{"n_layer": 9, "tie_embeddings": false, "parallel_block": false, "beta1": 0.93, "decay_shape": "sqrt", "steps": 4853}
Each number is 200 + 20 x the weight over its row's rms, rounded and kept within 0 to 999. Layers, rows and columns count from 0. The size before them is the row's rms in percent of the matrix's.

# layer 4 MLP up, 384x96, rms 0.245, rows 245-281, columns 0-95
099,219,193,190,216,233,188,199,246,205,230,162,196,189,155,208,214,189,233,215,219,195,226,204,208,227,200,233,175,203,223,192,177,206,182,204,200,216,200,150,244,188,204,176,219,210,198,203,173,205,158,179,223,210,233,214,198,195,208,217,219,201,221,161,211,181,203,211,207,208,189,193,220,188,198,211,199,203,209,216,190,194,194,194,167,182,238,249,178,191,223,206,178,207,216,186,211
092,191,245,198,220,190,204,184,178,210,232,199,207,172,203,190,236,225,208,199,218,196,239,164,223,210,182,224,197,221,187,205,246,189,205,207,177,183,233,192,195,204,201,178,198,194,158,203,213,205,214,187,207,176,212,204,229,195,163,187,182,224,182,194,174,217,203,220,219,222,245,226,204,194,221,203,220,196,165,211,184,183,232,224,225,226,182,203,203,164,212,184,220,186,200,192,175
103,185,204,202,233,216,213,222,189,186,266,213,202,183,192,161,207,196,202,188,207,205,186,190,221,233,232,216,189,194,181,188,193,215,183,212,165,208,177,190,229,211,193,214,207,223,202,195,186,172,165,192,190,196,197,220,213,203,192,201,217,235,218,202,202,206,199,174,186,190,219,163,182,201,202,205,214,184,160,173,208,198,213,219,251,187,203,228,188,176,221,169,168,160,196,202,235
099,203,185,209,195,187,204,224,215,202,171,232,177,186,202,182,204,209,192,206,196,212,178,187,206,214,184,195,219,216,191,201,187,195,223,169,229,197,197,197,212,210,230,235,214,222,195,213,211,205,180,210,183,176,232,214,216,194,203,207,187,233,217,230,117,192,204,197,247,209,175,222,201,209,214,199,163,239,189,190,190,190,244,208,186,228,189,194,199,225,205,193,169,193,215,234,185
084,198,146,193,197,165,177,190,196,195,224,164,201,204,192,215,202,175,152,202,213,173,206,205,200,229,186,196,194,200,221,221,208,222,241,190,231,160,202,164,196,176,208,218,209,229,166,171,183,214,229,199,183,171,194,195,201,188,218,216,189,250,176,200,184,175,223,223,199,206,226,198,192,183,212,168,208,199,226,220,206,226,178,168,211,189,204,206,188,196,201,230,201,203,211,192,201
107,219,198,166,202,198,194,205,218,237,188,172,187,189,225,192,236,220,185,198,177,211,220,230,186,185,192,208,189,205,223,243,186,197,162,212,163,233,177,179,193,186,225,234,221,205,188,193,217,202,243,198,167,182,212,207,178,175,166,182,191,222,231,205,201,182,200,200,242,199,183,191,183,216,216,187,209,194,211,202,223,192,194,201,159,191,217,196,198,199,179,206,195,179,216,200,252
105,212,188,217,200,195,228,209,189,210,202,170,163,190,236,184,175,191,200,205,220,234,212,199,175,202,177,207,199,195,158,194,234,181,190,188,200,210,212,216,200,219,203,208,188,185,210,217,160,187,194,163,219,221,195,165,195,171,159,212,222,230,184,230,205,182,193,194,201,173,212,197,173,178,198,174,196,190,221,202,199,176,199,185,173,234,168,209,194,188,203,202,175,158,228,196,249
103,197,151,187,206,236,197,194,190,202,179,186,186,153,181,224,229,194,160,197,149,232,176,187,192,194,217,190,217,223,185,189,214,191,200,171,223,172,197,198,208,187,172,158,218,210,198,221,172,228,174,172,223,199,192,204,221,224,205,232,201,206,204,189,180,225,198,197,215,201,210,171,186,223,201,227,203,188,215,209,214,162,208,176,198,179,219,226,178,182,176,183,185,203,202,191,204
097,194,221,215,192,205,201,202,211,191,217,190,187,192,175,172,194,171,171,181,213,174,227,232,168,170,190,212,156,168,206,186,174,169,214,168,183,189,187,172,193,208,190,197,229,195,224,191,192,240,176,195,198,194,206,234,178,213,158,218,168,185,220,231,178,200,209,191,182,216,184,180,221,211,217,203,200,191,226,169,199,197,210,193,238,227,184,208,187,167,168,199,210,191,225,182,198
101,189,207,197,167,229,190,202,235,209,200,192,209,197,211,196,203,193,199,189,184,214,168,195,234,202,195,180,176,245,183,191,214,191,229,211,220,194,196,168,163,211,196,201,187,194,190,168,192,169,200,207,205,191,209,226,193,193,183,223,238,211,197,181,172,169,173,158,129,220,183,169,190,207,214,197,199,192,201,207,201,171,219,237,195,199,240,208,224,214,215,216,223,183,199,194,194
094,206,188,209,190,220,185,189,209,222,179,177,161,178,209,231,216,250,219,199,180,183,179,201,207,227,200,217,217,196,204,217,196,204,213,186,191,193,200,201,203,186,201,200,227,210,222,223,201,166,193,181,217,182,191,194,205,179,187,167,197,192,225,195,215,199,179,181,211,190,201,221,222,195,156,203,210,172,223,194,228,217,253,261,219,200,231,212,190,182,232,186,189,215,223,223,158
103,168,198,169,206,160,198,209,193,199,172,192,186,205,177,203,223,189,215,210,197,173,148,221,246,180,222,185,192,172,221,200,214,199,193,201,215,212,178,179,188,180,212,198,221,246,168,176,164,198,174,192,178,193,215,159,162,190,185,212,197,228,222,184,189,198,159,214,196,221,202,177,195,200,230,211,199,192,197,197,222,204,193,197,213,199,195,183,191,208,211,227,228,173,228,209,228
110,186,192,199,217,223,210,208,194,198,223,210,185,243,221,167,200,212,226,216,200,178,170,191,163,196,199,174,197,191,207,195,212,200,199,200,191,214,236,163,196,191,250,208,187,187,188,214,169,192,179,215,204,210,209,226,211,198,215,210,238,223,191,164,202,201,187,199,209,217,213,219,180,133,193,181,195,234,155,200,222,238,203,210,190,206,177,173,182,189,197,201,218,175,191,224,187
096,193,192,203,187,189,187,235,200,211,201,181,215,207,229,208,211,211,199,198,208,201,246,204,237,176,174,203,206,192,168,231,220,199,151,165,189,187,236,165,227,163,185,249,193,219,192,200,196,201,188,187,201,199,246,183,203,210,196,221,155,201,202,208,198,168,196,176,193,206,197,176,203,206,179,159,197,215,220,176,182,224,189,182,209,180,225,208,175,212,193,186,188,173,210,191,196
091,238,174,161,211,238,204,232,195,171,208,191,176,201,196,193,207,214,209,219,209,209,229,186,177,199,201,198,184,216,218,233,200,188,203,183,209,182,167,173,198,196,200,169,179,162,184,187,210,197,215,191,219,198,210,190,208,199,213,209,183,176,202,180,212,181,189,175,186,236,198,246,213,173,173,186,209,218,174,168,189,146,218,153,206,209,205,181,218,191,193,225,193,235,194,189,185
099,227,163,194,209,230,162,205,211,198,242,172,195,196,222,245,219,197,224,194,213,182,211,234,191,222,196,210,206,217,215,185,193,195,225,221,206,216,204,179,202,231,222,217,177,206,199,212,199,226,202,171,191,188,212,187,168,185,226,189,202,184,188,169,215,221,193,211,205,241,190,206,226,156,206,169,197,215,195,197,232,188,195,206,201,174,224,162,157,200,176,207,218,201,201,177,228
104,198,197,195,231,207,197,182,188,168,225,253,195,155,152,195,192,202,185,205,184,226,208,177,171,226,196,237,211,199,180,228,236,195,186,210,161,204,221,188,196,198,210,223,185,183,194,200,173,193,197,176,190,220,203,190,189,177,171,182,210,213,242,194,215,210,171,189,173,212,219,176,205,193,212,220,213,176,236,226,204,241,174,214,200,190,175,183,192,211,207,197,188,213,213,193,186
094,213,202,196,246,207,207,205,226,221,204,186,176,192,221,226,236,198,165,211,182,165,176,177,212,156,218,193,183,212,185,180,233,182,200,222,184,185,184,179,229,173,218,208,189,195,217,185,197,162,233,200,224,195,212,211,221,199,184,184,226,174,188,202,180,191,200,202,218,171,184,180,222,182,212,186,199,206,231,195,198,190,175,257,210,227,228,226,214,179,195,187,218,208,202,181,188
101,212,197,172,230,211,188,220,202,174,175,203,178,179,180,156,195,186,250,241,191,204,182,183,194,209,209,152,186,206,174,212,244,204,199,185,241,177,202,184,209,194,225,177,214,202,205,216,183,199,195,235,215,205,183,199,183,198,227,222,190,232,198,204,206,265,202,189,200,209,194,194,179,186,223,195,213,207,203,208,200,225,231,209,207,161,202,206,194,216,192,214,190,209,187,183,231
078,243,209,228,192,203,215,161,205,225,188,196,171,182,149,201,223,180,214,201,167,189,165,164,225,228,169,202,178,212,237,202,219,210,214,160,198,183,213,205,214,182,217,223,209,192,198,195,187,202,205,189,200,208,219,177,178,171,212,196,226,198,227,182,181,177,179,224,169,197,208,189,202,216,175,183,186,206,220,210,186,194,175,221,235,200,204,221,181,203,192,194,191,205,245,220,183
102,205,230,239,201,179,214,232,190,188,201,201,182,214,223,207,213,212,201,175,198,215,184,231,165,178,174,172,210,176,218,183,207,214,231,207,195,215,209,179,205,195,231,167,223,194,183,210,201,225,200,229,206,205,197,188,206,217,215,212,178,198,216,204,203,175,199,200,263,226,200,176,222,225,163,188,184,208,189,192,176,155,166,213,206,178,178,197,170,188,179,154,207,195,189,196,193
094,216,205,202,189,192,201,212,215,202,176,220,186,221,207,199,212,207,213,190,180,216,192,214,211,198,220,193,207,191,181,192,180,197,217,205,264,195,200,197,209,187,230,196,211,236,194,198,171,221,188,193,171,209,218,193,165,203,203,238,176,223,191,240,201,224,186,190,221,203,163,154,194,172,209,225,194,193,211,208,199,212,230,188,191,206,207,169,197,266,186,151,213,191,190,171,226
106,208,159,203,209,208,207,213,168,189,210,191,201,216,200,182,200,185,206,163,209,216,170,212,152,221,176,229,183,221,220,171,246,187,231,202,177,201,161,197,189,246,206,168,191,239,180,180,179,221,209,187,174,199,211,166,194,198,194,209,213,231,195,176,221,195,185,224,218,223,198,215,235,217,207,218,186,206,206,195,216,202,188,222,192,235,210,199,191,206,209,221,230,181,200,201,179
097,191,178,183,209,194,227,175,234,216,200,200,197,190,219,217,166,171,200,219,197,198,226,195,192,215,239,182,201,185,226,203,183,178,157,155,213,215,180,186,160,178,211,193,217,166,214,210,207,160,169,217,176,206,214,190,198,209,186,216,210,206,213,197,204,199,197,175,205,213,204,189,230,179,180,181,226,175,193,220,186,210,228,226,171,216,158,187,198,171,227,214,194,236,170,200,197
093,189,216,170,234,217,242,209,190,206,197,186,193,202,177,171,218,205,194,176,180,208,203,191,187,175,207,204,198,154,199,167,215,184,219,171,187,194,210,226,221,201,194,168,189,214,177,177,214,216,201,208,241,200,220,209,225,183,211,200,210,210,158,196,251,172,217,177,220,185,206,183,195,210,199,217,212,212,202,235,224,214,204,198,256,220,218,199,221,220,168,214,181,204,226,201,177
094,188,230,207,194,216,227,210,217,202,158,205,196,239,201,193,219,188,198,177,205,245,218,215,177,219,223,172,240,178,218,173,205,166,185,206,215,210,205,182,183,218,212,202,207,211,212,213,215,159,230,171,222,208,226,194,199,242,200,167,186,200,188,231,225,173,191,212,206,228,227,196,201,210,206,223,185,198,196,200,199,189,202,226,189,208,186,212,148,195,221,230,180,211,217,183,228
110,199,192,221,195,193,200,223,221,209,196,218,197,190,209,159,185,183,210,204,222,206,228,217,207,174,212,140,182,201,201,215,174,183,206,203,177,226,218,183,188,210,207,221,173,202,191,243,188,200,225,164,196,183,217,184,149,219,205,218,190,201,191,199,216,207,184,169,181,233,216,226,188,199,201,207,206,201,172,194,199,204,222,195,186,230,198,196,205,192,251,203,212,167,253,174,228
098,148,211,224,168,180,179,203,202,179,224,207,196,181,226,201,197,194,232,208,179,195,184,167,210,177,189,169,180,182,159,197,203,181,184,199,196,180,195,184,215,228,199,179,226,215,193,208,206,203,192,165,237,223,215,221,192,209,142,219,196,215,194,204,154,223,199,208,226,181,230,180,222,204,205,199,196,229,229,213,214,187,206,169,190,206,226,210,177,178,203,198,209,180,185,217,214
105,199,226,175,201,219,157,214,209,219,233,183,169,195,194,197,189,209,169,215,199,183,242,204,217,191,176,200,198,187,193,154,158,164,210,193,199,197,212,203,215,219,197,228,174,175,221,217,191,183,185,180,203,204,197,240,212,196,160,195,221,205,183,198,214,224,167,197,204,218,183,200,219,229,194,216,201,200,162,180,202,236,225,222,192,212,214,207,180,247,216,196,189,195,222,208,226
099,179,159,216,216,185,206,203,223,182,199,236,189,223,173,184,192,191,217,170,207,210,183,204,155,197,218,172,239,176,214,189,200,205,207,181,205,213,190,221,175,221,197,205,224,193,201,207,210,170,242,218,226,187,187,195,202,182,171,219,209,205,215,205,188,199,154,186,162,212,226,243,188,190,189,225,193,196,227,219,208,191,189,202,228,225,208,202,212,167,196,164,184,167,171,187,194
095,205,206,180,223,219,195,215,189,195,184,181,195,210,166,184,184,173,216,190,211,211,221,204,209,222,220,177,187,259,246,207,174,183,172,174,189,194,189,190,195,177,214,207,225,192,220,232,216,231,183,197,226,183,251,203,183,201,189,215,178,184,188,231,198,191,207,202,186,187,215,178,169,194,202,222,194,186,172,227,229,212,216,195,177,233,194,248,204,200,201,174,182,207,228,212,213
102,183,198,231,218,210,212,228,198,216,213,172,185,157,196,230,214,231,189,192,171,207,210,163,200,181,172,208,187,169,178,215,213,205,208,185,194,230,189,219,153,207,190,195,197,202,160,187,218,230,199,159,178,189,214,184,218,198,215,224,198,169,219,200,199,223,211,235,181,209,196,192,200,186,187,181,182,190,210,217,200,216,163,164,223,215,205,179,198,195,222,187,205,200,217,237,244
090,226,221,182,189,194,227,191,170,213,217,185,192,205,183,162,174,229,181,164,187,189,203,226,212,195,182,189,165,225,201,175,217,188,205,188,180,164,209,196,210,155,231,209,212,201,204,188,205,188,213,185,203,217,177,193,215,182,185,174,213,230,162,197,157,232,219,205,214,224,212,208,214,207,193,148,221,210,171,212,223,206,189,179,222,222,186,169,188,203,193,186,200,238,199,197,186
100,195,197,212,226,190,231,187,192,241,185,237,204,210,186,211,213,247,207,190,225,217,184,188,212,168,190,193,183,202,203,198,204,210,182,200,195,221,196,213,167,176,222,228,196,212,198,183,182,216,218,186,189,191,202,188,166,222,215,204,189,187,192,216,200,211,172,203,234,172,181,188,231,220,210,206,225,175,195,198,212,212,239,207,212,230,241,196,180,241,216,211,202,258,212,237,178
098,181,167,208,207,189,195,206,202,243,182,181,192,205,148,183,198,166,170,198,187,201,206,199,228,193,247,181,213,218,221,202,188,197,193,170,200,192,202,191,169,161,233,185,218,224,192,219,191,196,179,205,203,197,243,180,218,201,203,235,161,208,219,190,193,187,199,190,186,201,161,200,223,237,187,185,223,221,184,216,191,168,209,196,177,190,187,222,220,192,236,228,212,200,201,213,175
094,195,216,196,227,216,182,225,231,187,237,209,185,200,173,231,193,204,198,190,190,212,218,164,186,194,221,236,217,218,188,222,171,206,211,208,180,185,191,158,184,222,185,228,167,230,207,154,200,235,193,188,204,207,218,188,186,191,200,213,217,212,185,236,154,166,175,182,168,188,186,165,194,200,195,179,198,202,188,185,215,187,199,195,195,201,218,222,210,225,193,219,188,239,187,206,225
102,219,210,223,188,217,161,218,190,195,208,209,182,218,232,223,209,202,188,187,186,179,205,197,237,230,209,161,187,229,168,199,213,176,189,190,188,214,161,205,196,221,196,223,216,230,230,227,225,175,237,188,195,180,183,202,186,210,190,214,232,209,162,156,208,203,197,180,205,205,198,222,209,229,177,192,232,212,204,235,170,231,233,201,207,189,215,206,196,238,189,186,206,195,219,199,206
# layer 4 MLP down (transposed), 384x96, rms 0.0612, rows 245-280, columns 0-95
097,167,165,178,187,237,210,206,182,205,174,190,197,207,196,230,189,232,212,184,186,205,208,190,200,214,206,185,234,200,213,201,225,225,215,226,223,181,225,191,193,185,182,213,150,189,220,235,193,213,204,151,182,203,201,194,238,208,166,176,206,188,224,176,191,170,187,197,181,195,234,205,211,231,180,187,209,217,198,184,168,211,183,164,213,186,216,187,183,181,207,177,219,212,197,172,172
097,208,215,185,252,172,208,184,209,169,224,201,205,189,217,179,175,170,189,223,217,206,220,174,220,198,190,196,185,241,220,200,194,186,212,211,167,202,186,227,173,189,208,172,194,174,190,189,207,183,180,183,225,205,159,187,227,226,191,178,187,206,215,196,190,221,190,204,209,222,176,202,196,198,192,183,185,187,169,217,164,192,184,177,180,192,260,208,177,217,194,179,223,179,234,195,229
103,227,178,228,230,188,185,217,207,200,189,201,251,221,198,196,201,230,215,194,218,220,182,209,210,218,221,229,174,205,259,182,198,204,197,203,228,189,199,205,151,196,203,223,189,222,219,175,155,191,213,184,191,228,175,207,175,252,216,202,211,198,191,162,201,190,188,193,187,187,176,182,197,168,210,177,183,202,207,210,185,187,194,185,185,181,179,240,188,180,205,179,214,193,207,205,192
092,233,192,210,193,190,263,157,186,184,190,221,197,210,206,183,187,221,203,214,198,206,176,187,219,203,194,231,193,196,173,203,184,234,218,187,241,193,238,217,202,203,185,168,208,199,202,177,221,221,212,192,215,196,169,243,197,193,196,214,209,202,201,176,177,206,175,198,207,186,170,188,178,186,206,231,187,215,196,224,178,200,171,234,163,213,175,218,223,158,211,210,175,196,191,207,216
090,226,201,214,190,183,224,174,199,216,199,213,224,190,187,202,180,185,192,186,188,184,227,187,203,173,209,226,214,198,207,190,218,233,241,211,200,220,203,194,186,177,215,205,191,210,170,243,207,175,210,205,192,174,171,196,159,214,195,156,181,185,192,175,221,191,201,192,228,187,198,225,213,177,190,242,211,215,218,190,153,226,228,197,208,145,212,191,190,206,201,240,203,207,172,177,186
105,195,193,163,192,189,222,228,235,211,198,226,188,155,161,205,189,187,197,203,192,204,211,218,237,228,197,198,249,241,193,207,174,187,193,180,219,211,165,199,201,195,185,237,211,185,210,235,243,193,187,198,178,161,214,194,176,220,195,175,200,217,190,195,222,207,186,211,173,222,206,173,201,177,186,212,204,215,191,168,202,228,175,187,220,191,191,203,172,226,195,210,213,185,216,187,224
092,228,216,196,179,178,222,204,191,169,195,177,202,222,200,179,188,172,200,191,226,197,184,227,207,190,218,229,227,208,159,213,241,198,181,170,212,205,178,219,214,198,219,218,191,184,207,221,200,175,211,197,231,217,153,215,205,190,175,187,204,231,198,234,216,170,208,172,190,202,208,170,217,204,218,201,188,166,231,236,192,210,198,179,162,205,232,170,218,231,213,195,219,205,184,214,189
110,190,219,224,232,196,193,187,188,201,215,181,255,212,189,190,204,219,204,212,193,209,223,199,184,219,223,200,217,224,223,204,205,214,222,231,188,148,180,172,216,173,172,204,178,201,206,198,190,213,165,209,156,230,168,211,201,205,193,206,183,241,192,224,176,195,217,168,230,192,211,175,211,185,172,188,224,215,216,203,179,211,197,179,184,229,214,215,218,225,197,192,204,178,233,183,181
095,211,216,200,177,218,188,190,223,209,196,177,194,208,172,165,182,192,204,178,196,216,200,193,214,197,204,122,195,207,248,223,184,199,203,187,201,202,175,228,236,211,220,187,240,180,202,169,206,216,208,215,203,207,233,187,209,190,175,207,223,186,212,212,174,163,206,162,203,193,197,185,198,238,211,188,185,189,211,206,165,188,187,205,208,203,231,220,205,199,175,196,154,189,180,186,217
104,196,205,182,191,178,201,184,221,210,206,202,185,197,192,154,232,210,213,217,218,174,206,200,178,185,224,221,150,159,232,187,209,174,225,187,187,185,171,162,163,203,205,207,177,231,219,222,196,180,189,213,174,226,207,195,206,188,224,183,209,171,218,182,213,217,214,192,163,187,239,214,225,197,199,211,189,213,176,216,217,165,203,194,200,228,202,222,187,223,222,199,208,178,164,197,202
106,204,213,201,211,209,203,183,195,211,161,202,236,189,218,219,212,158,184,222,190,173,169,175,235,202,190,197,214,198,245,194,196,219,211,192,208,202,185,183,214,199,210,193,197,211,214,223,189,178,224,202,215,193,191,204,233,197,217,189,160,186,201,179,181,176,195,207,191,185,213,185,228,185,199,204,212,189,206,169,217,149,265,220,221,188,208,236,190,232,196,225,198,184,206,246,193
101,187,192,189,194,245,186,203,216,191,223,230,181,191,210,197,208,227,230,190,229,206,211,191,207,208,183,177,217,187,192,177,204,214,211,217,222,184,229,201,194,207,193,206,206,188,221,237,220,242,190,200,203,200,185,237,218,193,235,170,221,167,202,194,214,164,226,179,193,212,237,221,195,210,181,239,165,186,222,208,211,203,214,201,179,157,213,239,205,198,199,177,215,165,225,211,173
105,166,205,200,202,199,208,193,220,208,216,201,197,183,195,200,220,191,219,185,183,200,164,213,202,222,150,187,210,189,182,220,202,215,213,197,183,226,205,199,222,210,204,214,228,198,201,166,176,226,228,204,198,188,206,194,213,205,239,230,207,193,163,177,193,215,214,215,244,153,219,208,161,219,217,236,181,180,163,229,198,181,195,198,184,176,190,206,206,183,213,234,225,191,163,234,192
095,165,192,184,198,229,193,181,232,201,245,226,181,204,183,207,175,207,224,191,198,186,200,231,215,230,191,196,217,183,197,215,184,196,214,252,187,180,195,164,220,229,204,177,178,202,218,199,168,193,208,201,209,187,164,195,218,190,190,219,242,184,185,191,220,202,175,194,178,186,144,195,176,218,223,248,204,204,201,229,213,177,207,222,200,213,193,215,206,212,193,191,177,187,171,188,203
099,184,208,188,226,157,211,226,210,175,195,210,222,193,220,211,214,206,155,196,190,242,198,196,185,203,197,188,193,200,199,233,212,201,173,159,206,215,179,160,194,199,206,206,230,164,184,175,204,156,199,191,215,201,174,172,201,210,228,187,179,145,170,156,199,204,221,174,197,191,217,207,213,184,174,187,184,192,205,171,206,202,215,193,187,191,205,218,206,196,199,202,170,220,172,190,226
097,213,196,228,198,198,224,207,185,227,164,204,193,177,203,198,201,209,212,216,193,202,201,188,215,235,206,196,205,211,195,143,198,187,179,175,203,191,218,207,193,199,250,201,195,250,216,186,219,183,209,183,124,231,210,183,194,192,210,211,210,207,183,192,209,221,218,221,200,183,221,201,220,207,172,229,237,197,235,201,194,174,188,197,185,198,210,210,199,235,204,199,198,191,181,151,193
101,201,219,171,188,220,209,166,194,178,218,219,213,209,226,182,192,207,200,161,229,228,173,231,154,161,200,207,201,186,178,172,216,216,191,215,185,198,197,186,188,198,227,215,211,168,173,229,233,172,220,210,225,183,207,222,241,202,155,207,196,162,184,210,192,207,195,220,232,227,203,207,170,211,224,191,205,186,165,222,219,199,204,209,192,223,204,212,192,206,195,192,202,185,189,221,191
103,217,204,237,206,200,211,175,201,188,221,170,208,182,224,178,236,183,220,220,191,191,198,203,221,209,226,208,219,199,164,179,212,194,216,228,196,211,183,180,182,156,196,219,179,173,184,185,163,209,189,242,157,197,191,191,208,182,228,197,185,195,175,179,204,213,197,212,190,199,243,194,211,194,222,189,183,209,255,223,221,207,198,232,181,185,168,197,203,218,227,230,220,197,196,180,204
093,185,240,216,192,193,161,178,215,158,217,177,207,175,187,182,205,205,228,201,224,215,186,228,158,212,172,191,206,167,175,198,178,195,169,209,182,220,192,200,193,191,191,180,175,180,256,197,174,207,179,188,198,207,165,180,196,196,225,194,173,183,177,206,211,181,196,190,155,200,206,175,211,201,203,174,220,168,225,192,226,199,211,209,212,179,221,227,207,193,195,189,223,183,169,196,205
086,207,210,248,202,163,207,213,190,196,196,229,200,214,191,230,194,198,169,238,161,203,209,153,218,238,204,189,204,220,212,160,180,201,178,206,200,204,193,227,189,197,214,193,202,173,218,199,186,222,183,191,204,183,193,215,202,212,207,181,194,211,195,177,187,193,198,212,183,183,134,219,180,227,230,229,221,196,216,211,187,220,225,209,208,208,190,225,191,148,194,179,180,191,208,221,212
099,182,181,206,155,222,210,200,181,198,199,211,202,185,267,163,195,196,200,193,191,192,222,188,217,212,147,207,176,171,201,179,239,201,168,213,164,194,167,215,171,183,196,214,199,195,183,213,182,204,220,202,185,208,198,195,182,215,199,233,196,189,179,200,201,226,170,182,181,172,202,213,210,222,195,188,185,196,167,194,201,206,234,208,191,194,178,184,221,244,179,203,175,182,225,203,212
095,171,245,188,182,231,169,224,186,196,218,200,167,231,218,224,193,188,190,213,171,187,224,136,181,207,223,209,199,218,217,227,208,196,197,221,200,207,199,200,206,231,209,214,207,153,194,179,209,225,201,209,178,172,178,229,199,168,220,200,221,192,197,214,208,174,168,191,201,181,214,202,186,195,188,203,180,212,190,211,218,204,224,186,181,186,189,229,220,177,225,235,168,194,203,221,201
099,196,212,195,202,199,185,202,211,199,191,175,197,221,202,212,179,216,208,201,194,232,179,228,197,155,192,214,206,213,218,202,207,218,197,211,189,212,186,236,204,214,151,176,191,201,239,205,202,234,208,225,179,217,215,148,236,211,217,196,192,189,206,200,166,202,216,162,250,209,193,224,208,210,193,194,214,203,200,186,238,230,212,218,188,227,201,225,188,255,225,217,193,221,180,194,188
088,201,199,175,180,171,198,194,204,138,171,159,196,239,195,183,186,212,215,186,224,172,199,191,154,219,208,184,225,191,182,186,183,227,180,231,216,173,193,220,204,228,203,186,214,167,204,182,172,207,193,222,181,212,201,199,225,231,175,206,211,226,217,158,219,190,214,225,205,210,198,184,175,208,200,185,194,215,176,183,191,189,200,185,190,206,189,171,226,190,188,220,193,214,212,232,226
092,218,179,202,225,173,224,181,197,175,169,224,202,204,194,200,237,209,189,200,220,197,200,199,217,197,201,209,221,166,197,187,180,245,182,198,216,202,230,229,239,227,216,187,228,186,212,179,178,170,188,211,220,204,196,203,217,219,203,221,205,200,192,184,227,213,134,192,221,189,199,189,214,193,187,195,216,190,239,161,190,205,179,224,198,158,203,189,189,185,194,231,180,186,234,184,216
093,197,196,196,223,208,189,187,204,212,182,187,200,250,213,164,183,213,195,188,162,181,226,200,203,198,214,173,203,191,200,200,191,158,161,205,228,226,152,219,236,203,196,195,189,211,200,243,191,182,209,157,208,183,202,201,203,198,200,194,188,217,178,222,215,162,161,193,227,206,175,174,213,198,217,234,186,218,166,205,201,209,203,191,172,222,218,189,183,193,182,242,198,181,187,189,212
106,198,202,208,207,218,197,179,202,237,180,205,192,214,188,172,217,173,214,207,196,222,167,198,190,172,205,242,196,224,197,211,181,220,172,175,240,212,207,183,216,185,205,180,204,204,197,209,214,194,185,194,204,183,171,200,172,227,197,190,196,193,221,180,218,192,202,222,182,215,205,184,241,197,187,198,177,143,194,156,213,199,162,206,225,155,199,180,205,225,186,205,200,183,235,200,248
102,230,189,224,215,193,200,187,236,216,200,240,176,201,205,221,217,175,207,207,226,197,203,228,203,167,216,227,242,224,202,202,195,183,203,215,194,202,210,210,189,195,231,214,186,188,199,182,180,197,197,205,169,167,223,187,191,175,205,199,226,141,196,197,172,161,198,171,178,189,200,212,220,213,188,212,212,227,185,232,170,221,187,159,175,200,222,231,189,204,197,206,181,165,203,195,180
100,237,208,147,173,198,185,198,177,211,232,181,252,205,205,198,229,195,197,180,172,188,198,217,209,205,181,193,169,181,208,160,192,174,208,252,200,181,190,178,196,206,201,202,203,197,206,177,219,187,184,175,215,205,179,189,201,210,172,187,182,212,185,182,209,205,215,199,201,169,229,226,197,240,202,211,195,240,214,210,189,217,202,237,169,205,203,180,224,209,204,193,216,210,184,204,243
099,206,243,193,182,205,211,197,172,195,193,206,221,201,224,208,201,204,196,212,135,214,213,203,209,223,219,195,178,205,168,197,190,222,192,228,189,209,237,190,204,169,203,197,214,206,188,185,213,217,186,179,214,219,186,227,164,206,203,165,201,193,197,203,204,166,215,179,167,184,200,173,202,154,204,216,213,247,165,175,200,210,164,206,213,186,192,181,166,197,178,186,216,170,208,168,196
097,188,216,195,172,229,196,201,170,202,208,202,216,194,229,200,200,212,213,196,163,238,189,211,197,157,194,197,176,193,220,191,204,190,208,179,209,165,198,204,222,173,188,216,179,191,195,214,198,202,190,221,177,212,208,170,175,208,214,223,210,206,183,239,210,179,200,192,212,187,229,222,196,233,165,225,168,213,182,171,219,205,193,187,191,242,210,170,246,215,197,152,234,183,193,172,197
097,209,185,186,189,204,198,193,247,194,197,173,250,189,190,175,170,178,241,195,188,206,178,150,215,207,235,238,214,232,184,220,196,196,183,213,207,210,215,188,221,219,216,229,208,204,223,211,215,177,232,221,224,188,176,189,214,212,215,209,182,186,187,206,192,180,201,184,181,177,232,203,190,178,199,168,179,191,193,216,211,207,226,182,204,210,170,200,246,223,211,180,192,183,188,194,176
101,220,194,224,226,210,229,150,233,213,171,191,185,187,182,200,223,211,209,222,227,197,182,189,219,180,203,230,211,191,195,179,191,231,235,186,204,201,190,209,211,188,234,230,184,201,201,200,187,208,195,216,198,230,191,187,217,241,184,188,212,203,189,226,223,212,186,185,190,226,228,186,144,187,208,195,190,183,173,176,196,159,223,204,224,222,172,203,205,200,210,170,186,183,183,161,219
091,205,213,202,188,158,213,196,191,201,175,206,185,198,206,186,201,234,193,193,231,188,216,192,209,219,202,207,215,164,143,183,209,216,194,214,200,172,230,178,225,207,182,190,215,187,231,235,230,181,177,204,180,189,209,232,187,180,202,192,202,224,201,183,178,157,245,221,194,211,198,195,189,192,192,192,191,189,207,183,198,207,173,236,240,201,180,224,182,175,175,214,184,207,169,210,241
098,216,192,202,241,162,196,207,191,217,202,213,179,238,226,232,198,213,205,184,202,157,204,195,195,160,245,206,219,196,187,190,218,183,237,216,209,204,206,175,215,205,231,192,189,206,234,177,211,163,226,186,199,199,183,225,223,209,201,196,252,223,217,183,197,227,201,184,167,213,199,188,176,202,183,204,194,178,199,205,224,199,180,190,183,191,199,236,220,213,215,182,182,214,189,189,156
091,187,153,173,218,204,221,211,217,210,194,184,199,226,213,170,187,215,222,213,216,197,190,219,204,190,213,228,182,218,174,176,216,204,201,211,211,195,202,213,174,191,198,172,185,220,178,213,173,176,177,217,237,233,233,215,256,179,247,192,183,223,195,187,195,197,191,188,208,188,217,200,190,205,184,163,206,185,242,230,182,213,185,203,181,188,222,205,205,216,219,202,192,150,198,185,180